Part of a small language model's weights.
Architecture: RMSNorm before each block, no biases in attention or MLP, untied embeddings.
Training: a variant of Adam for these matrices, 631M tokens.
Each number is 128 + 32 x the weight over the matrix's rms, rounded and kept within 0 to 255. Layers, rows and columns count from 0. Numbers have three digits each.

# layer 5 MLP up, 1728x512, rms 0.0548, rows 1169-1185, columns 256-383
143085131082123148074126095136071114054055164088180150134054158109065094213066093108053132121107109060183102106128081118116147150112159115211099138104119117076167101140182127111082116162198111209176189102068085162061095055128176109134159078147174116134146086129169128121124063192134168114094139128036065104064097152112093169059110109160163116163123101147112098153117154077183214177157
144124093154133167106151113115178129107139141157127168128155133102167118152114159120105168143105122028150195158128099109112126154120103121145103113093105079045088121113079148119080082140140180072187105044136121168169135066113134102181129156119097173138111045078134131124069139175123158145180162094168091162142087119141113122109141153077126139100103154133114144102138104146122131173111
159104077152117166064119187142086078082102135123114146131136116132110123108170066108136192117082109091088170150107101132034159114189144110135119105100147136156149087161140182101109104167151134130144146126159120087119116125065160126140095181177124088119070086123151115069135147143125106166132148073106109150069087111190138098138124086148132183157177089099155083122120144150160123117132
206137085079134084118179140116141094114069122125199099132102113101132133120143134127126057083138155179148133103129139144150132157150148109156146121106137199123089129132144125130138129217159136117146086155079121107095109171142133172176121089047115146056170147118117056112118143105121175150114135130107101112131114156140105124132106104146120120156163186153119136109109118101121134160166
160148107135129137122140192167109106157150135159126102122162083100125131135128141127099059154194138155143108190150124093123164136122146112144133157054118105063122160061080154092084090084121090157147078133099162176095107120158160132161090091180090147198125108114183122089104139160126069095178141157119129125108140118151136169154180073146123142108122150058117109098108131137101106130122
155061093127128108091170176116130139128158168189136148102184130128209162173139120051155109108133112139106153131126084163117110092061086086106122144147151109151178127149181097184165150132122196117150101118188118124086094073145106146176151143175131121131115078101111158128140171151053146183138113145105126179083152104134125139100176166149161069191100123108070135124168114142140134107154
142075106137142147124147077136139195197080138092137066174149130139202145087072116104130094067076176086229044054161075143093115106111166086184134196072137097160170173075122147165112118132128113088183164107154128170123116167107146103165141159082113131083182067114158044171086162102117049130084143201104097145176158085167156098127159112061200132149128192150115159105148149084182069079099
113126121126140096105126121105106143162144078109124181126107147104093113099122102128109135134149183171151165159120106117118108125170159103114122158147095148137057116121138131095097127101174149120109079121144156066130124080162083120114112095154097080124109176128148118110124165119140179111112150135108164131128143112109142159099134150143104152105151153154110090096131146130145097139120
130105142205061131143086103180102053177202058165141142115172114124136123160186137128130078175141043114119175153166147119138091121142098115114184140155104085156120084120104109112071117140100109104134122152174191105134062096129142144091134132111127185123174097104162126125136139107150171114131107119153226113140136130143177073139168100141112151133129133143177138132100096115159156109091
115123164151130134170083083132149101101129096136138085125085124158187098135081186099098111097123092132125106101126177130117126140129113072184158158113150196146130166117180146155126143097106134143152042135102158155140151080122148108127094115110115166127119161138193107125089112073122127133103129183131133094134106119162110146130087138083147122107109142175138156183130089088070106146182
130117134143141146079091108074164142112057115189136119112152144124160119117110095128098136101113134146105125147088128118126129114122145136138145142143076100127126146092181188159106150133112144167226170056129139144151148137149128115138152129146052105164173172095171122159151093097175101096172119132165136138141143115136119162123126107150147213135120150119156070129095138140135140110141
140167165090092144115091131134149080162151127091134150116181102226117135103105190133137128133122195133125171134115092134179122095115164097097195117128108090104088121151110087113117128102123135117127166169132137121121092171126123124093107141096082143082139149164135123074137134133157134153086142120163186113114100139112107136146159141068041166118131155113116183174156191139105174200145
099126142108126140101129167160141148158081194146154176154167151153147102161097098147109139160091141105176134118148152143089083130157158100156135158128110099144107128056208136115103106098133129124162133095073076139217101118107101131169181162103144127168130147181167155095166139077144086136072115120133171155111096112105112123139181113130094125155117149104106061168140153149108142120165
117140126108102119176101122118157120134145077112150148157175111126181167136136160163096114147188201139117135093111130153127160116111142122092104120142113095167150108061129087138120149121090123201129153151140074116188179127152180155127112137133101107101126165132102113103122192090118138080138127126148113118093156089127096108094155171146153138117068077119111108163127179145139141124050
168125121088130134094089098126105100091155161123162149132156183166062104126130094125109191132164107138154152140141134113097075136144150135114167092164122120078149136115059160111099091191116106222134160198128146149151140109123121130107154160067137186169137143140092114199150145114119150107104085074150157135185173121063069107127089130119124094085143085150161159118119155165180100149091
176152128101154157140107114164088092118121109199108147126072225132121091167210125110093119114128109119163089158158092047197104114185104175183120142109104111101101131091146144155116114110104146151098190133118138139172140158125137092086131160142122123070145126147113138128144147035083117138084138111117108136199142163129129099142145134117119116122166151152145142145127121138084101101118
101136133116107139169154094102121121072147041101089107124124125089106143113189081093141118091113075054155139149131131122123150122122125146141181116170195154137107142151118114139144118135092098124132160158158109122159137087078128119059113076139130172116185164140067093145101141066122130101085068124122121126138147109148149166130161085159184069110118152121166101110140149116164156176129
# layer 5 MLP down (transposed), 1728x512, rms 0.0406, rows 1169-1185, columns 256-383
112065135110011136141150118184171116125094181151154122160153170074086096159078144130000091088119131127108146179113125157146085135115123088121139146125143081142176128108148094184141124123134060113141069085144123125099118146097111097148177058109123113110134115099122103120128103100221141149100114160140128099111210105116082100103117136111157143136108110081138160097109138132181090120162
154139198055214135122080133163130117196062133116112163134158118177095105072138081154191118171112141108222135123089157133134070182128101120136095154138130142126109129094107184113189116157134103167046160171184101150174145158126148157157063128065109107119131167148120052205172110113090174079078133177121091055090113130093176048132118116126136115124186096156182153133103140181103107077099
097145119155118123172148115088092143122136104166118103110131193112162096128145142144103134149160124099144083127162152163065044134094110079151041119115097161123127170079076101113145098157146117096119181143113134173082130116143143127165159103142106129126090094131134143105152115125103209139091039117153134099178139104082084115122145137121135131122106163189173187086143103111096118100108
133158186138125113115134097102156174094087093148180112107127135140156170130123138136126128095089193154128086102067082114178136158094102128112206133141126129103157149101154172192077124125174118125130155057101145163153123199097151147074068109148108112137162154102126135123116138123093179189069144126104137141120085145085139134083120113137100110095104185128058111125168178181171092121061
216129143125129136097127031119147081131118160116168153149161056127196126127101136105163118132132097115158059109108097113082147162156172212079059122171122136077112096156108121145109146110121094118115141089141144128082141147137116140163124127075118127178153145072026171137153116079152139134152145182107072135142137081110105086101075152080149189150117108158136193088078170136131103085103
095145132161122121138144127081116128123122152136108163129110113089131140135082098076144136083158147077043073091122123156129133105158134059191201065196110127139111206161133114102128117121146125186110123096180188079129126174141117167153107118058050136110122085135015138161120136132071196119096149077090166181077131152111119180139056179143074078096107105139119097092165077100164097101177
127145121181137166146129179077140091124174109146079116085113110161110122117090107092158081064143138104179100123150105167144142085141124117149109073131185145158142112131103094142168090086171106113106067138138148102106127136191127049114107108138134137165077121177142102182111127147115166137108064146147176108129071119136112080088153086111084117108084108121181146129144101120056109144089
148144124136122144136097096172151096115121164157090137109128093151139158129172102153139130085087117100103106135123137152102139143115088132164122116109203112108151185112117118137167154155143138122152148179116142140147102148147153149110114180139141133081180104112092148149108092151117083088099131127127155101161157152149083089154110157118119132131126090134123160141157078154125152140145
180147085148122157113148135099189133129143123169160105138168159134157072110118137143125144152148157115126134126194133177105176102159130172108122110133084151162077093121178058137130096122151110123139126114135096165157150097208116121054125141157172185079195140132146124079200140156163068111116155110137090137169133091121135059084160077166137099137096116089089087053095183148138143120138
111141103087158163117096127111143140156129154080115142140171107179155114062137101232171175103139147100111114110122155115136158101085144169081098127140141133119124165142099163136156174145083083141093166189083154158138092138111133136120115167156142052124087088114138138158116113132181125133101158102093180134142107111117117090151141135152079124164153127109104171115151107102199131079100
111112154141121120079181111098208161057136220139103113153081099105216125122121158104132150127134125161152095082096132136133141096082133172125173139127177172109178117095144140103149136123129147079100143167132100131093162046131147190147128089152125064129148120162107208132122161133166075162115121151078075101158123140122106081153153146122189095142124114137107134106163080148074143174111
125157085090100102121105092138118147138111131085117131164141088126133168106208088103096126130147152122101159125149199076092114121127179144118158194093143055182153161143129155167176144077104088085121105190101135170121103108092150168159172187105146130166116108126149159128108170132120095126184164094146092132122080116092163165169117154116094151125105118139091159091139190150148177035145
098138190151086170104156157115130110111172117148122086173103095120154172117119144169102126087158040112160172177146155096184126124143116138136146095170153168128138205136132140169129161182116117086121113163141161157090143120121137132136101119156080152190118101115147155142082147138135102148176138108115097158094183108109095086143071126121150142111087147082124105161144194147191148088159
196183189102078132144130204096096101087097156152111140091117151142084136080160086076123159113156119091121105091063140147194143101112047137175189163095144113098115085101167096117100127097082143133103108170099127121103118136121093102135145071130112143130103167137115127088128152154106149165088140127132169093146157128128073151130115121131094113150115048119232088089145080129078110188152
100179148157138106102132125151147126102113108117049113087146099119095105152137177100101060141109168175124206131105157121124125099146137082140089190104155174129150094147128125101135116118142169110108161125176176106125136132094158153081166133093123123114186104170190098092112134173174092130133123111112123165198145139158217166121177102062118086089136169132153108149146078041104143145153
131120136158113127179104159135138117131181164139167111135128087108164140156137129179194084110145115097090153076127120104130184091106183126089131098049157201190146125141137114145162131125150102157151056127127088131075126104131166085128164116161066110133187136135134148143076128097133128151107149151162136080060125168150130150135099119093080114168149112109115122066099156123142113096101
077137108206097189108211142136108110091111139133072110104152198043126166113155155132088089071098119039103130107127142061035188150152135107153086110127097083127051128151131124124166111104077161093182105095103130137162103058106104099101127134158129171100166111130111148081139108097126111104124131090143160150145077142198111098100142165182190137084163146091141136093103199140171167091115
# layer 5 MLP gate, 1728x512, rms 0.0527, rows 1170-1186, columns 256-383
139152169153147097153078111064109131177157114099102135144195107149127132163143186129155137097126109160138115140143161170161148113150078136147175088089172147120115098121100127127144123169146082155087155157126174089103077150162122129099149085125159136152168146101182153160155139083082196154121094165122147177123143139160138115117156134139143125217127098080177136164120119139148098105135
133129094147129064135112157151170132105149165088115095102091190131125165138135065056134181095168123156153129100113134136099124236181120140144152161176196174127144107091112132135159128049102112114068129147094104144098055148160119157107168114108167103096152111132106050108157195143177192082150144129168153122154093116117112142090103101104132142171138106100068083113074140113183113117073
080142158123171112116142095148130194129138119117071160106113164141174122110146146078148153133092079100109167102159081140119120137112115151111134134167122138087117109131112115157107154082193119166112171120061153128104104148146115086159117141167177104143180143102098112130143099208091149133110083142109165127133103106096097128124144110137112148096081139120135139090125194137112151123084
175102082209115125131161117096157169073107057085066164201141172204132140097096108079142128090127108165146145157165022098136132135192135134129130118087136098107132060128134084119089103112081172145106121127119103128155083212122125080134190060101121164064145061124113124164150137136101117146075142173141125176185153140089123110112121091158239145161137144159158103090122124107154091111094
119157194142119160127143177098153098160184166098139089104098186132137142129083178130195130128151104128114214187112160161079184112141131084183108097106137108067113175190140159159080077089161100156091126112050118108179200136177141158126165171098134103062170116129153115056136218157160157175102093131146113106113141116133138165103070071110095143178098113130147175183106094170175121175125
093140121108130160116070221100091177107173136125151117187109113166093110157098125123153098151148149132119203161106099064124176170167089089135068118111111156147168124167161147123134120123146168116154131085107118175137089121090093155156137112067123109132105122110091141124116170150131166150124129077113191106083136123101128160153111085124110100105127128088146117156155168144160129173149
142109079104126192117148118174123086185187136160124109125116121136117126121118146172097037100122125103136118138145144118128121119061125136151160110100143166133157134101133163150149105151111124152147132134068161136130151117106155090155147070129157154048155141111090133178110099131143124090098150123086086149120171102138055127072121166088146113101125113122111175136123142112156116144137
170179157119138071111104113118094153129170162131166108157142121071135076166101138143158127114170114154154087126160127095112061148128158070127143089142171121096125124132140177135153058131098088192129186153164082133163106180127079138153123073125159027109122106170175184170071101165092142211183158157171157131078135142132074161115072117129127074184158165130130151138181074105107126109118
137129141164104117161110133078095128147152131125144077084128097123115117080089108100136135196154100143129170063119098181117098109141093126207161148059168179157144119144098165088091090193055115063170102186093163103112160082164135160145156125133085148112199121141114115122121139187143120139124130190143177176086110158119143117191147101133099057119100086100090128132119106113142117128100
207105082048166198101144125095203116096161144096168166117103159154144131097134130101182026159139073153117145117185137063110082105078105116150045074103135191159125183140067149122119099090171107113153095120073116202096126131088155195125189105132132126152106159151116117174114087131090149157142127103090126132101122117077084119178081127162118171088072157079129115140114167155092194102157
235177063079168118186117126081157122128103154115128134145155198135140118104103138150162165120115115189095134151140121123147101115151132113111125113102109106108094112116099120126156144115132130082044112132126123091176135174164149118125170124108137185115112159127139108132153127097065144119090096154145123109150157169084165150154093134144105080157090156184133112116088172121172135172121
160125135137129119114134129119149124120181167107132145105134178153129122182155148142116081116133121123127128161142137087126195113170192070111111100140166085171094094123157131129129071090107059138063145120107127126077148203126082082086150136150180129056139140085096123088150080165149144127073071098086144160142121147080106111088131123135139135130138115185151122142133141189081105110030
149106118120131100184145111117077095153197116163094042156151095112139111164132173144123173214132120162142181109150104046121057162025132134102113135195162080143157140151089129119124072111064038078126113175142134111137123182130100136130137093105187092111138155193135138091106129124099147143160137151122215157150103114149131140152099090105101074133168137128122112172172101127145124130108
142080119178156115090099127083123157181115176123124147134092115170175121162110115120135145106129125067110130092156091089105128178119229097154159080124146106127156128125140112126162136148057063146124108160135089159106095148121034126135135106071141136125115118109088101143136129126093146104159087134101183197093125109156075122162119133132065100150085116110142160126168129121133100152061
133117090149118095119097101070075125096123039143207132146104141099150124120115077098156161047145118126137142096166165085135134125189121126150136106116133133222131139112127092178101106130089128159121106106110177174082107135091122105128129119087116120167165119067048146094134118115151201058168092150135104127144074121125146136116047139077155120102158165073111149132123131096164124184165
128109096130169098103032131108126207093174159090132132149082175156164105155088144100179103112091121132122122156135097109118136141107165120124134096095172186124138132158166140119153124111163164164154139102054107075167107155203115123083136124185133166088142099155091138152136197163041074152112067125121139137114110138123080148074099114086130125195097164124126157117150155073062074109160
127141160155168118093118095099084121136157052174167111103147170092119124158146153121140107168194081183141121122146081139155114210133152153177144151091122149163185106172121121137192155147136152149100175147126093168097158172152133139110078128173137101157135174131186131130153144112102126039187100084112154114156153163138142178130122134093086135158116122077147205158092104093118106104059